config = dict(
    rope_base=10000.0,
    bias='none',
    warmup_steps=200,
)
Each number is 200 + 30 x the weight over its row's rms, rounded and kept within 0 to 999. Layers, rows and columns count from 0. The size before them is the row's rms in percent of the matrix's.

# layer 5 attention value, 256x192, rms 0.185, rows 90-108, columns 0-191
122,213,153,166,161,190,244,223,193,225,202,242,231,227,167,146,167,175,172,151,177,234,195,193,172,180,205,207,175,204,172,194,201,211,258,245,190,168,214,237,196,168,234,189,207,208,202,213,144,181,211,230,164,174,272,202,187,195,192,203,206,148,201,231,197,150,249,245,173,205,206,183,191,204,210,246,175,180,201,271,176,206,208,187,242,198,168,202,206,213,247,193,164,223,261,167,188,233,252,198,172,190,184,200,229,215,221,180,255,248,178,152,181,213,195,223,269,217,178,237,176,175,197,177,186,223,166,158,199,231,214,241,192,241,241,174,186,224,219,111,185,229,225,170,238,200,254,235,211,176,192,165,221,213,242,193,235,173,180,177,201,188,218,254,154,171,194,171,157,215,125,246,180,215,148,168,214,222,188,187,224,218,169,193,239,130,202,175,198,217,198,173,199
116,221,243,183,140,185,189,152,233,242,254,199,167,187,231,189,166,184,204,224,195,198,229,200,189,167,259,234,211,230,199,161,189,202,202,269,222,194,235,190,209,151,146,121,183,221,213,183,178,225,224,189,156,182,226,199,172,169,244,209,242,166,202,200,231,168,152,213,221,215,166,236,245,208,180,147,179,167,162,201,253,196,183,173,195,215,229,223,193,240,188,250,258,220,229,174,195,235,236,121,210,194,194,234,193,164,218,196,199,201,220,221,206,208,153,224,188,191,191,240,179,212,239,213,176,215,203,217,226,185,201,123,204,178,210,182,138,189,193,247,180,161,191,220,222,169,188,168,178,146,234,219,178,210,144,178,239,182,176,223,230,233,155,155,209,222,163,172,191,219,172,230,271,179,232,222,225,203,189,248,173,237,199,218,204,200,175,227,182,206,219,230,133
110,216,239,201,198,212,196,173,142,205,161,198,189,175,168,146,242,173,172,214,180,141,207,167,151,176,210,134,237,201,217,168,230,212,193,143,188,214,241,218,193,181,251,238,173,237,225,216,186,181,208,194,203,221,128,216,230,202,203,163,178,192,191,155,253,147,202,204,202,241,203,217,223,172,156,189,198,150,240,248,243,213,209,219,198,259,161,195,268,203,203,205,236,204,266,196,238,207,172,193,214,219,223,176,205,209,214,126,197,211,221,185,240,178,230,169,198,202,178,246,189,155,209,230,200,213,178,199,131,219,210,222,201,170,180,184,149,156,161,246,254,224,236,225,236,161,137,230,183,230,203,261,183,171,211,230,180,183,178,224,140,181,171,188,234,184,190,200,204,227,212,192,213,212,163,177,189,239,251,174,187,203,240,184,233,223,188,259,205,171,193,216,206
107,202,194,218,176,218,223,287,241,168,206,197,174,192,190,227,209,222,228,218,181,157,165,225,145,152,164,146,185,163,193,180,197,172,202,217,163,224,199,228,251,213,166,187,193,196,153,221,160,174,197,175,164,161,190,253,220,181,142,181,239,187,188,142,237,166,201,197,206,195,204,227,170,190,196,235,120,177,214,164,168,194,210,223,179,215,205,230,221,198,194,196,210,311,222,175,197,239,176,207,234,175,163,200,243,215,207,275,275,216,252,205,219,205,225,215,211,221,212,232,246,210,160,208,183,218,218,241,216,205,181,135,221,234,152,172,202,241,210,215,174,180,212,225,171,190,216,228,182,243,216,278,237,164,206,184,166,238,186,160,185,234,234,180,204,227,188,214,186,222,175,163,197,205,200,191,126,212,150,197,213,171,189,186,218,205,186,180,195,208,199,203,157
113,208,268,186,175,171,235,206,203,191,200,192,183,201,191,208,178,237,163,214,176,218,222,245,258,203,206,186,183,227,184,181,161,221,190,241,215,190,268,210,218,217,264,199,222,240,206,191,162,208,164,157,144,178,191,232,198,180,182,159,205,218,236,161,172,219,226,181,197,198,188,189,211,215,173,163,188,185,213,258,198,216,169,200,162,208,231,238,144,302,193,193,198,224,206,144,202,186,239,195,213,203,178,261,96,241,195,197,160,182,183,230,180,222,185,207,254,206,220,179,173,134,212,252,138,201,206,214,190,174,212,261,215,119,214,225,203,200,222,203,221,221,178,186,220,196,122,229,188,238,186,227,183,220,210,199,208,154,176,242,243,202,193,184,184,168,204,180,226,229,195,216,202,130,190,198,227,232,222,172,176,163,201,208,180,254,174,195,201,194,178,170,171
106,212,243,208,187,250,218,239,241,215,220,253,177,231,196,185,213,181,237,172,174,208,192,183,160,202,216,104,186,167,157,194,184,174,175,199,216,131,205,257,211,172,220,171,171,167,204,226,215,182,194,178,216,179,174,208,144,189,201,234,224,171,221,224,183,138,182,186,213,201,184,179,181,244,172,211,217,196,165,158,191,236,235,228,229,186,187,198,200,229,146,222,191,193,226,238,143,211,168,209,200,282,242,176,185,241,215,229,218,159,144,200,243,215,225,242,225,200,143,178,196,182,165,170,232,220,115,167,202,215,168,218,156,197,235,195,216,227,209,174,216,225,212,181,207,197,161,221,202,251,186,227,204,203,139,172,181,211,227,168,208,194,160,235,201,153,236,186,219,259,241,174,236,219,189,230,263,214,208,218,186,236,168,218,189,191,200,184,150,241,193,153,240
107,181,250,244,197,223,165,196,195,199,203,167,174,159,211,213,192,198,187,205,201,180,248,196,224,181,193,202,248,198,198,179,206,202,217,212,182,223,214,227,234,207,179,179,179,204,224,181,186,221,171,160,215,140,202,189,229,248,229,215,202,221,208,174,156,219,180,233,219,188,185,235,244,223,237,264,202,188,256,208,173,175,151,266,242,230,221,204,192,159,222,157,196,170,147,201,187,186,189,158,186,220,228,259,152,125,212,183,200,249,175,168,165,206,220,163,237,174,155,119,181,250,235,162,193,248,249,228,159,251,196,192,141,160,201,181,171,178,211,201,226,197,156,233,241,256,188,202,216,247,227,206,196,233,163,212,162,222,169,143,154,236,155,167,175,192,215,226,178,234,140,166,207,224,190,196,160,196,246,174,198,186,221,207,225,211,200,206,243,167,198,162,214
115,171,171,226,199,133,236,174,231,170,169,196,237,195,191,228,139,131,218,181,182,220,181,221,189,217,198,263,200,201,195,165,229,151,188,223,156,250,184,181,199,216,193,200,211,205,207,244,188,239,216,192,196,188,152,177,168,163,224,213,198,258,284,191,165,171,184,178,278,207,241,218,195,166,155,209,196,240,225,192,185,205,177,194,220,174,179,228,224,224,264,227,192,195,201,161,151,192,241,181,195,241,252,121,232,191,203,198,232,185,212,179,225,218,210,150,176,224,199,245,248,176,200,160,149,233,251,215,185,209,244,180,227,193,214,163,217,136,203,178,222,235,197,202,203,206,178,202,172,162,214,191,209,183,196,180,245,213,227,197,206,177,195,193,204,267,189,215,270,166,193,239,173,179,215,234,161,258,167,180,177,173,193,247,194,137,173,216,192,203,189,221,185
112,169,173,157,210,166,169,175,215,216,170,189,209,176,237,240,174,167,165,157,243,217,209,205,220,193,184,181,192,232,175,203,229,171,218,194,180,214,170,186,208,177,225,210,209,210,210,183,236,239,184,205,156,192,231,203,198,242,189,217,202,240,212,191,243,229,215,169,170,218,170,161,190,176,185,227,228,185,157,217,199,254,241,187,146,176,222,213,167,163,201,249,210,238,196,156,197,244,147,205,200,187,227,266,189,213,156,187,204,161,182,164,173,244,211,186,155,188,221,201,247,189,182,228,144,215,223,150,200,178,257,120,202,135,232,203,205,210,227,158,259,202,178,178,233,235,182,185,213,190,204,226,207,242,217,236,198,272,241,197,177,149,204,181,155,141,170,209,177,238,232,237,194,163,241,244,163,224,230,262,175,254,194,224,179,227,181,227,139,160,207,216,213
115,230,183,209,227,165,192,176,173,241,217,202,235,239,220,233,199,181,213,235,178,227,167,211,167,179,233,187,203,226,199,206,192,187,192,234,255,191,200,205,182,210,206,229,186,241,155,224,178,180,196,192,184,240,190,133,187,202,200,237,157,133,242,167,119,249,220,166,196,172,171,279,178,250,242,198,204,203,228,218,172,158,187,188,188,213,183,162,195,148,281,243,225,225,195,208,191,218,203,197,163,200,215,241,146,152,222,193,207,200,211,190,183,203,162,173,213,211,198,213,165,225,207,214,166,159,221,213,263,203,171,191,130,267,217,180,169,200,238,204,183,241,197,206,194,221,180,200,167,190,173,184,205,183,198,183,195,226,209,210,264,242,223,247,132,186,190,212,198,203,159,167,157,211,155,165,283,209,233,221,182,216,224,160,268,159,182,180,228,195,210,204,167
115,172,217,160,171,193,204,229,204,154,188,225,192,197,240,204,223,168,174,172,247,232,134,250,221,122,210,218,208,177,200,197,153,162,223,230,232,192,243,235,178,157,172,199,198,237,168,222,208,197,195,215,208,233,198,242,233,147,192,190,209,216,191,168,199,214,258,206,161,222,194,208,268,207,218,197,186,280,207,197,213,205,207,163,254,160,229,206,229,195,176,197,191,202,186,186,229,183,217,232,239,223,230,247,263,196,216,226,184,204,168,229,206,214,123,219,229,203,165,259,204,201,215,141,191,162,168,192,200,250,223,205,211,191,220,200,171,199,188,149,232,172,211,223,202,135,217,196,168,212,195,183,219,133,173,236,185,195,208,186,152,169,99,183,178,218,181,210,209,223,227,137,243,221,210,211,178,176,186,137,231,194,203,163,203,222,220,252,178,214,168,176,177
117,179,187,203,212,199,257,200,257,177,186,219,196,133,158,151,250,220,172,163,202,206,228,153,165,259,217,218,235,205,223,222,205,222,207,194,187,213,178,187,163,155,225,125,181,167,148,190,234,174,195,247,217,151,222,206,208,187,227,163,234,188,223,192,181,185,205,186,238,151,165,177,169,204,241,256,177,129,174,233,173,216,228,212,238,145,223,218,208,223,158,183,237,198,195,202,194,206,151,194,239,250,244,225,250,173,231,159,194,194,215,215,249,165,146,191,221,265,245,194,189,178,190,181,156,214,212,186,199,229,238,244,174,210,133,200,172,224,251,188,178,197,170,239,178,141,182,197,223,145,176,226,220,179,156,204,167,205,230,201,225,234,170,217,193,161,212,261,220,211,190,191,192,195,178,246,177,199,194,188,213,178,214,242,178,192,230,192,215,233,242,197,202
126,193,221,170,247,238,213,203,208,199,182,137,235,175,245,276,245,208,173,194,146,174,236,236,155,228,180,192,210,229,210,212,156,159,209,211,212,227,243,184,179,182,199,219,228,198,247,248,246,206,188,237,167,188,248,215,206,188,230,183,201,222,212,156,218,233,175,238,171,191,212,223,225,206,188,189,206,193,192,227,221,261,201,119,246,169,211,184,188,203,240,200,181,245,188,245,214,208,236,213,255,109,222,192,175,222,163,253,186,225,213,218,159,173,239,154,172,204,187,204,200,167,179,246,174,216,149,217,175,251,198,231,162,221,164,213,173,231,184,218,163,230,193,158,206,184,172,179,206,160,237,174,219,216,141,156,226,204,184,223,143,163,210,205,205,175,176,166,196,210,209,199,225,219,164,202,123,187,203,177,239,229,211,191,213,209,187,156,212,167,238,146,213
107,197,176,200,193,228,200,183,183,200,225,152,202,258,191,179,144,166,200,202,210,224,193,201,257,189,222,142,164,220,205,151,169,207,136,227,190,167,184,161,145,219,205,200,186,210,218,199,191,231,210,219,214,195,230,221,181,249,166,168,248,178,221,206,209,226,172,162,243,198,182,177,138,155,179,171,203,239,176,151,212,217,208,221,202,195,225,236,266,203,222,211,171,207,193,157,253,220,218,158,233,195,185,181,216,240,187,188,229,198,179,268,193,174,143,191,196,245,260,195,202,270,266,216,204,215,193,282,148,200,178,205,185,169,198,237,222,193,194,201,223,207,157,264,193,184,252,195,186,221,235,200,139,143,202,182,167,196,196,208,146,153,209,225,200,193,196,203,171,205,214,206,146,266,229,173,194,217,167,190,193,168,165,197,213,241,223,225,234,224,183,230,249
109,185,196,196,197,235,208,209,191,181,224,138,197,255,233,187,242,246,163,170,154,199,226,213,229,177,233,145,164,205,179,179,188,238,208,205,160,194,157,178,227,188,206,204,174,193,147,177,221,188,160,199,186,193,212,183,245,174,200,236,221,214,187,196,218,221,157,216,193,211,212,143,193,222,178,201,256,176,168,151,165,261,209,177,191,208,219,229,198,226,259,201,219,248,218,224,203,217,154,171,155,178,176,155,216,246,162,201,179,215,193,146,167,170,174,204,155,222,161,269,263,210,202,190,201,170,187,220,198,182,266,184,131,186,187,206,234,196,210,218,177,175,205,237,209,226,227,231,171,182,210,208,220,195,202,232,278,229,199,204,240,223,103,147,224,157,201,212,209,221,200,186,158,205,186,224,203,203,196,245,260,176,206,233,181,180,190,273,236,169,204,242,176
119,211,172,214,189,188,216,209,200,231,241,232,175,205,230,161,192,205,166,194,181,218,192,207,182,176,189,256,241,153,147,241,206,157,258,199,159,164,200,220,204,216,170,162,266,191,176,201,226,238,159,195,208,170,158,183,193,162,180,201,226,218,239,198,166,152,233,202,210,178,215,160,224,216,223,272,205,221,203,182,209,198,236,161,265,206,218,174,150,233,154,238,207,179,156,134,185,204,160,255,148,186,227,205,196,240,201,196,220,172,198,153,208,206,227,138,187,221,206,222,221,176,225,196,208,191,223,249,151,207,222,208,227,207,171,190,190,253,217,173,160,157,235,219,248,172,214,208,243,184,150,185,216,226,143,214,250,233,224,161,165,195,181,215,235,174,190,231,143,208,243,223,129,192,178,198,183,224,203,203,162,257,185,202,222,192,231,198,195,259,191,235,159
115,224,227,166,241,197,217,197,129,199,148,224,229,184,168,236,197,220,251,189,249,171,220,185,174,210,139,209,188,203,192,157,235,193,152,209,231,191,233,144,204,213,184,174,145,229,176,253,220,185,124,199,188,187,193,207,246,240,172,171,155,218,226,207,140,156,213,174,210,191,247,215,255,187,185,231,203,176,166,160,187,218,186,190,233,174,174,213,184,198,191,203,169,152,231,182,209,181,224,245,195,194,205,217,213,250,187,264,239,248,221,183,241,177,203,208,189,183,211,182,194,228,212,181,208,235,152,152,188,192,238,188,186,246,218,173,165,188,168,205,149,220,162,233,187,239,161,210,243,210,265,214,208,199,194,187,214,128,203,251,236,229,182,234,227,163,164,245,227,222,205,241,134,231,223,195,195,235,202,156,198,174,188,139,214,200,189,255,200,205,210,195,191
104,220,201,163,194,224,243,225,173,172,215,193,190,209,204,211,190,168,143,193,170,197,249,152,202,268,142,227,204,186,227,181,239,178,196,214,188,210,170,139,214,186,190,164,142,201,198,201,217,176,218,166,177,209,209,199,129,185,221,223,194,209,234,202,207,242,219,215,177,191,187,216,134,171,209,200,207,247,252,218,221,243,161,163,209,225,257,181,201,185,193,265,271,200,183,213,171,220,198,247,208,214,191,202,185,150,220,211,195,211,252,167,203,181,168,223,194,204,178,175,234,191,153,235,235,193,172,270,197,179,205,216,199,188,263,192,196,134,218,192,172,114,172,202,213,216,185,213,230,248,184,178,233,252,191,215,122,207,138,215,170,196,243,150,191,216,194,214,168,234,210,201,188,219,180,221,213,178,189,190,166,224,254,184,194,263,253,163,225,235,183,190,228
115,213,214,203,171,186,229,226,208,181,201,204,203,216,202,174,172,226,217,211,157,219,176,243,225,224,212,149,202,227,177,225,264,168,216,272,158,195,164,210,214,146,234,187,246,159,226,210,167,250,200,231,260,214,178,148,175,154,187,237,158,227,260,187,162,207,226,188,161,207,196,259,194,149,225,179,151,227,182,201,179,232,209,159,219,223,143,179,206,157,178,220,173,188,171,197,246,219,253,261,219,184,235,177,193,240,230,209,214,174,192,208,205,189,136,162,229,186,169,199,185,204,185,194,207,196,166,172,170,180,226,208,161,172,180,191,162,190,200,243,208,247,178,229,233,177,228,239,205,230,245,196,216,171,199,205,128,195,208,170,207,240,161,168,187,195,200,180,208,134,208,155,215,192,282,215,161,241,192,253,194,177,189,221,185,230,178,190,152,174,246,203,228
# layer 5 attention output (transposed), 256x192, rms 0.0969, rows 90-107, columns 0-191
101,196,196,191,180,216,204,212,199,198,157,175,203,194,199,211,217,267,201,189,203,189,218,211,260,190,204,181,166,189,271,160,222,186,212,181,190,215,205,189,212,206,190,197,219,216,236,190,215,207,210,155,242,218,163,152,199,188,162,193,204,252,178,197,196,207,145,189,229,194,208,172,205,199,190,162,186,230,220,131,232,211,224,170,165,155,190,200,204,168,178,194,215,220,216,232,203,153,150,216,224,171,216,204,166,230,173,214,217,199,261,252,188,232,165,194,185,171,265,168,201,199,249,224,205,149,213,230,172,190,176,188,177,104,207,234,210,180,176,267,197,169,179,192,144,188,201,215,216,182,205,226,161,186,150,236,128,195,184,260,213,234,198,177,202,235,241,259,191,200,220,141,182,168,241,225,230,148,174,251,165,235,229,240,200,256,229,170,256,153,219,258,186
109,219,189,147,237,224,170,184,211,189,178,200,227,188,161,228,209,227,186,215,225,239,202,156,227,210,173,214,182,197,147,219,146,202,183,169,176,172,200,201,158,280,232,275,201,215,205,183,222,163,205,238,202,275,169,228,199,225,235,220,228,219,201,217,166,228,212,161,149,163,196,155,119,155,252,203,149,213,209,222,182,197,217,208,228,189,184,169,200,188,160,159,171,146,153,210,178,142,177,245,212,189,166,211,240,214,186,191,206,209,160,207,181,182,246,221,222,175,235,165,186,211,149,216,241,179,168,158,167,218,223,268,204,210,171,197,187,196,199,182,192,178,241,231,224,199,228,223,241,171,185,215,154,176,248,196,195,193,192,214,211,182,286,209,200,205,235,227,239,240,218,153,185,218,188,167,237,219,239,226,229,149,195,184,231,179,226,166,218,189,227,223,156
099,173,175,216,209,236,231,231,212,182,263,233,213,239,194,254,177,149,262,193,237,179,191,197,182,154,173,194,181,209,221,199,201,215,219,230,195,156,195,210,178,167,137,219,223,169,186,179,235,277,160,216,215,131,233,174,201,203,223,206,191,164,178,190,174,205,216,164,195,222,169,201,203,249,220,171,203,203,164,154,174,204,131,190,158,149,229,210,186,234,177,181,217,172,220,195,175,228,213,176,161,165,197,205,175,186,208,259,112,222,190,202,206,165,194,238,243,137,211,179,250,231,215,151,181,210,208,235,259,178,201,195,220,223,222,211,241,202,202,194,193,205,185,196,199,234,230,213,275,154,223,159,215,230,216,190,201,184,148,192,173,167,203,245,232,252,166,268,255,209,178,188,207,158,255,188,205,210,184,222,255,205,196,208,201,175,229,172,212,199,199,166,175
102,197,248,244,209,236,187,148,186,215,222,178,179,168,177,210,187,180,197,212,171,207,262,193,212,257,172,229,187,160,189,246,232,221,251,146,203,141,179,190,216,161,250,238,199,222,216,164,183,233,173,163,214,230,196,147,185,211,239,158,175,181,218,216,202,217,222,171,209,220,201,233,253,164,174,141,237,199,245,238,193,236,246,174,189,224,160,192,167,188,163,181,211,214,223,219,239,166,215,171,193,220,277,237,185,202,198,169,200,224,165,195,211,210,180,202,189,175,172,166,209,203,237,164,188,169,217,168,225,139,205,213,177,196,244,228,202,178,218,215,190,239,186,184,187,172,163,175,240,128,175,178,138,168,200,216,245,216,244,216,145,177,141,233,188,196,211,244,228,239,237,220,165,208,137,172,251,165,220,242,196,204,231,198,179,165,239,240,185,199,222,176,201
106,155,168,183,189,238,196,183,199,171,264,193,190,180,179,194,215,173,210,148,187,188,209,180,152,197,187,156,246,188,213,217,191,225,229,156,189,197,173,225,207,203,127,172,169,205,113,234,205,188,217,235,249,225,197,180,212,201,257,211,168,244,131,179,205,171,205,216,175,214,212,214,182,158,211,199,202,214,151,142,193,177,226,241,209,190,168,193,212,158,185,252,202,187,162,229,164,223,190,232,200,163,228,169,241,137,202,173,227,227,179,181,202,193,180,239,191,186,198,215,197,241,177,193,179,238,174,252,187,221,203,162,180,267,165,210,183,199,216,241,218,185,170,268,154,229,264,180,214,145,191,211,246,217,219,191,171,215,187,205,172,233,307,248,220,246,201,195,220,185,173,239,214,218,177,202,204,182,210,236,226,175,251,173,193,176,232,233,183,203,221,227,232
104,229,184,207,234,113,122,201,189,219,158,117,215,214,214,180,207,171,190,205,188,212,183,182,281,164,175,241,182,276,263,220,247,194,252,255,222,241,207,216,247,200,240,206,226,272,187,148,196,203,200,211,180,206,189,217,215,177,218,165,177,186,189,184,194,192,211,169,222,169,190,235,205,159,216,189,145,179,221,221,208,159,229,172,239,176,207,190,207,223,222,189,214,215,222,180,248,156,234,210,196,148,176,254,212,234,207,181,179,208,275,180,187,162,222,188,222,182,228,173,190,220,231,209,167,185,242,203,223,189,220,202,232,247,159,159,144,165,183,216,179,207,141,202,194,173,218,209,238,194,182,182,216,217,212,219,172,204,205,181,151,213,206,195,177,172,176,245,193,154,181,168,177,172,224,168,178,199,202,224,188,181,218,223,206,184,228,237,219,129,206,259,191
095,204,175,197,204,162,216,217,210,219,200,218,209,216,192,213,152,189,159,202,219,257,159,236,151,231,166,206,211,167,232,194,147,169,203,145,223,179,209,153,165,205,250,204,205,235,193,223,169,207,151,225,238,217,208,205,181,224,183,212,184,212,152,223,195,181,221,165,213,176,209,181,186,170,201,168,219,181,200,212,173,206,242,125,204,150,217,216,156,240,216,214,239,212,245,179,218,222,192,181,194,192,217,122,229,255,200,252,189,190,224,243,270,212,190,180,235,198,225,207,182,198,210,211,201,158,240,196,228,178,209,192,209,188,209,227,278,265,143,209,178,185,242,238,162,171,167,203,178,158,262,194,234,199,229,194,211,206,210,180,159,165,206,201,193,167,156,180,240,179,238,209,232,226,141,235,266,219,176,210,195,227,162,124,192,162,241,236,146,183,165,204,185
102,223,198,122,174,218,198,249,204,192,174,174,211,241,219,220,231,206,181,224,216,216,207,195,212,179,243,178,197,177,169,187,168,229,203,190,201,166,165,224,186,208,217,201,200,196,181,197,190,156,196,219,176,175,214,252,178,199,185,220,201,211,169,231,220,183,195,204,222,168,157,240,213,252,217,241,206,177,177,199,213,246,206,247,160,239,196,182,225,176,131,224,174,229,182,267,256,222,128,237,215,175,170,221,147,190,234,154,198,217,160,237,212,171,219,183,219,200,187,216,182,195,281,262,213,239,178,208,220,153,168,185,213,211,169,240,143,256,182,203,201,182,177,161,228,153,223,232,218,200,214,208,213,183,210,202,167,180,196,215,194,196,205,183,237,167,156,231,158,217,220,192,263,207,178,218,197,102,216,164,260,169,149,168,154,227,193,210,262,208,212,143,180
100,161,222,240,206,189,220,225,186,182,184,186,213,229,154,151,209,219,225,248,169,232,216,225,154,226,191,220,256,158,179,152,184,249,210,181,208,183,187,206,213,200,224,170,218,235,219,198,182,165,174,197,211,241,149,274,225,174,188,201,187,198,225,154,188,142,200,194,218,175,187,240,210,238,210,219,197,171,224,208,277,160,215,210,215,191,189,203,207,216,162,183,186,129,172,218,199,175,258,220,199,216,196,175,184,219,239,213,220,211,197,217,147,124,195,220,226,211,213,200,199,170,192,214,221,239,162,234,178,207,181,212,174,191,154,233,207,232,166,240,208,262,196,211,121,119,211,223,180,212,199,165,232,217,227,164,197,115,212,190,197,257,202,238,216,200,223,187,182,176,176,209,201,224,174,233,269,187,133,183,262,137,223,197,206,222,194,165,224,180,186,179,195
104,233,206,153,187,222,230,206,262,205,240,224,222,120,174,150,201,242,143,188,229,153,223,192,178,231,205,190,181,163,171,249,181,208,164,213,154,219,204,159,192,206,221,211,206,148,200,146,221,227,192,160,174,203,253,231,177,195,209,180,226,242,144,200,259,179,189,244,199,201,242,153,138,177,192,237,197,221,190,155,172,228,240,265,217,207,173,232,203,190,148,185,171,175,198,178,202,139,210,230,180,151,228,166,212,235,169,168,193,230,241,209,242,158,242,184,229,142,187,188,242,194,194,187,231,232,204,210,157,192,188,207,240,140,252,239,178,224,177,177,183,178,230,194,250,212,185,169,193,183,202,209,233,215,214,210,178,199,188,159,191,201,198,179,212,210,234,238,191,163,230,261,200,226,231,244,143,198,151,212,217,216,189,212,239,210,235,205,172,218,188,223,213
099,219,194,215,215,188,177,84,203,179,202,243,211,237,175,236,197,195,237,208,195,204,254,155,210,232,189,201,228,215,174,196,270,165,198,229,172,177,178,211,174,189,216,180,220,174,185,164,178,191,188,214,199,184,180,163,226,241,174,223,162,194,207,207,179,192,197,192,224,225,227,164,155,198,196,208,191,217,162,284,214,229,266,172,192,214,196,203,178,175,200,186,252,193,186,221,235,190,238,191,184,189,176,176,179,195,222,194,201,207,240,128,214,172,234,199,188,244,241,206,152,176,246,266,188,161,229,161,230,183,186,176,201,185,167,203,225,203,220,253,186,215,154,182,191,225,187,163,245,173,192,235,185,242,152,154,240,172,192,190,273,246,265,194,225,184,164,177,242,191,209,205,177,167,114,172,197,179,195,226,135,219,219,252,223,212,185,180,216,183,245,208,201
103,188,184,173,196,140,200,236,183,213,215,226,172,203,214,237,190,230,221,237,193,197,171,232,190,160,165,134,224,196,161,203,219,234,209,179,234,151,205,244,268,239,171,249,208,162,229,203,172,251,194,152,238,241,158,209,145,182,191,215,164,212,156,210,230,203,202,214,179,216,239,227,232,208,172,179,185,186,200,218,196,176,237,183,140,218,149,199,202,195,273,191,182,219,183,241,215,239,226,246,173,204,170,186,202,297,200,235,188,214,207,121,201,194,213,171,174,192,194,151,208,203,204,180,170,188,181,219,218,127,163,191,226,210,215,197,206,236,148,199,236,186,239,161,221,267,215,220,191,255,212,199,155,168,236,221,191,164,141,235,225,169,210,186,158,202,186,200,166,225,215,171,179,208,180,203,222,191,183,208,190,244,165,195,260,172,243,178,211,191,191,232,235
109,158,185,206,211,218,229,210,248,166,233,255,178,215,201,139,164,184,212,193,225,199,239,152,255,210,190,200,160,144,136,193,218,214,207,189,157,227,140,214,183,214,225,168,181,213,188,155,137,194,193,161,212,238,164,162,246,205,170,209,169,210,221,227,193,201,214,189,234,192,175,208,149,234,212,243,222,232,206,207,171,200,226,223,150,195,184,254,195,201,204,192,228,199,218,202,203,232,200,177,209,243,168,224,199,252,241,206,198,174,130,210,221,200,171,192,220,245,173,248,197,190,218,181,180,201,224,130,155,190,183,114,183,229,179,219,255,197,176,169,241,220,184,230,178,226,216,165,193,252,185,205,196,198,213,218,173,197,197,143,229,170,213,181,161,223,179,290,211,167,178,163,206,239,218,224,251,213,220,202,169,250,216,258,177,175,198,258,201,210,176,171,198
101,200,207,243,228,190,207,238,183,271,149,247,216,151,200,239,227,268,176,212,173,200,179,215,176,232,228,265,188,179,177,248,197,229,225,154,179,241,179,233,273,208,221,201,191,190,158,173,175,181,157,182,210,168,181,207,223,195,251,236,172,211,152,197,193,171,238,240,186,248,238,193,213,174,247,170,197,222,243,202,194,184,157,148,181,187,244,157,159,219,172,143,204,202,179,236,151,212,222,233,154,251,189,217,176,172,212,205,224,126,177,175,226,223,239,156,169,260,150,163,173,148,184,221,175,208,200,143,204,176,219,212,198,212,176,177,201,226,200,240,176,241,202,186,181,210,190,231,180,207,187,149,168,217,203,213,207,257,209,185,208,225,223,144,225,213,209,192,180,199,197,196,246,126,170,213,211,177,242,235,203,223,215,171,202,208,195,191,215,221,187,182,198
101,202,206,186,206,181,234,167,244,224,156,246,236,150,181,170,170,190,218,221,245,246,175,223,171,211,152,234,227,137,212,244,232,164,186,220,205,178,200,167,196,223,176,222,212,202,250,193,160,213,215,226,242,198,171,224,205,232,206,179,211,223,263,205,210,157,205,192,176,178,163,223,218,187,205,183,212,173,214,227,206,121,175,192,156,207,189,148,167,228,159,189,248,191,200,199,207,198,193,216,275,208,226,214,148,200,203,198,212,210,213,245,175,215,230,207,201,200,234,186,172,207,235,185,191,219,229,172,236,201,169,172,218,159,167,187,189,173,203,220,183,212,205,150,173,169,175,208,241,286,150,212,173,220,297,153,227,206,212,184,129,175,253,236,168,201,191,151,230,214,226,212,172,160,225,197,201,175,201,185,156,242,188,229,230,210,261,151,226,179,159,166,226
104,181,202,232,239,185,182,188,181,150,186,200,213,177,191,201,190,219,214,214,198,261,221,211,230,212,197,153,172,206,240,207,233,242,203,205,233,186,179,179,236,181,245,191,131,217,187,216,184,156,198,189,151,171,203,248,164,287,147,188,183,224,186,188,232,219,158,190,185,159,196,264,213,211,191,167,204,182,202,220,205,238,196,265,184,178,150,241,185,173,238,196,204,233,223,204,240,175,214,155,213,208,130,217,216,230,191,189,153,206,220,231,174,208,194,232,188,181,208,205,179,267,170,215,237,206,221,153,273,207,180,236,248,207,229,203,205,173,153,221,240,198,232,201,137,241,229,178,163,203,235,198,172,185,206,164,174,207,210,154,199,262,195,148,214,196,222,176,199,186,227,151,242,155,185,181,211,188,185,204,170,152,201,200,209,175,157,173,248,140,197,211,280
103,173,153,195,190,250,202,213,183,184,200,211,136,247,202,196,213,183,171,249,181,187,170,244,198,217,283,147,225,247,239,220,161,171,187,192,188,237,193,254,200,191,205,200,229,188,193,189,208,246,241,246,204,165,201,148,220,190,228,214,193,177,178,197,254,199,198,216,204,208,153,189,128,230,180,208,187,251,223,237,224,228,202,253,192,149,194,207,237,232,210,226,190,272,226,171,219,172,206,184,197,165,237,170,156,184,185,148,212,210,120,170,145,208,205,221,249,221,183,235,210,236,226,241,152,184,223,222,228,200,177,239,260,160,174,192,243,192,210,161,239,208,224,189,222,184,186,190,146,197,127,159,205,190,181,179,183,215,206,168,151,161,209,173,197,211,204,240,201,223,165,190,148,210,203,203,193,208,176,221,230,173,201,263,160,185,227,198,208,185,200,153,185
100,176,182,259,238,132,142,181,213,179,181,209,194,182,205,164,202,196,290,225,206,231,159,232,185,159,224,205,144,181,170,180,193,221,204,208,228,190,201,242,190,198,137,255,195,175,207,225,186,162,179,193,189,182,196,237,223,200,193,216,231,196,151,248,214,157,171,202,206,163,209,205,250,239,185,199,187,144,192,178,150,186,284,236,183,189,201,202,203,244,204,153,181,205,191,209,232,155,180,193,238,200,216,151,210,226,203,176,158,193,160,220,218,226,192,169,233,162,214,202,233,195,216,166,172,218,209,165,179,203,214,208,151,211,170,236,230,248,188,242,188,238,190,240,229,211,140,178,181,167,236,239,188,162,176,241,223,198,231,184,230,234,162,223,211,225,223,232,215,166,190,251,222,195,197,166,200,287,229,197,191,187,123,173,190,171,225,177,179,195,238,245,234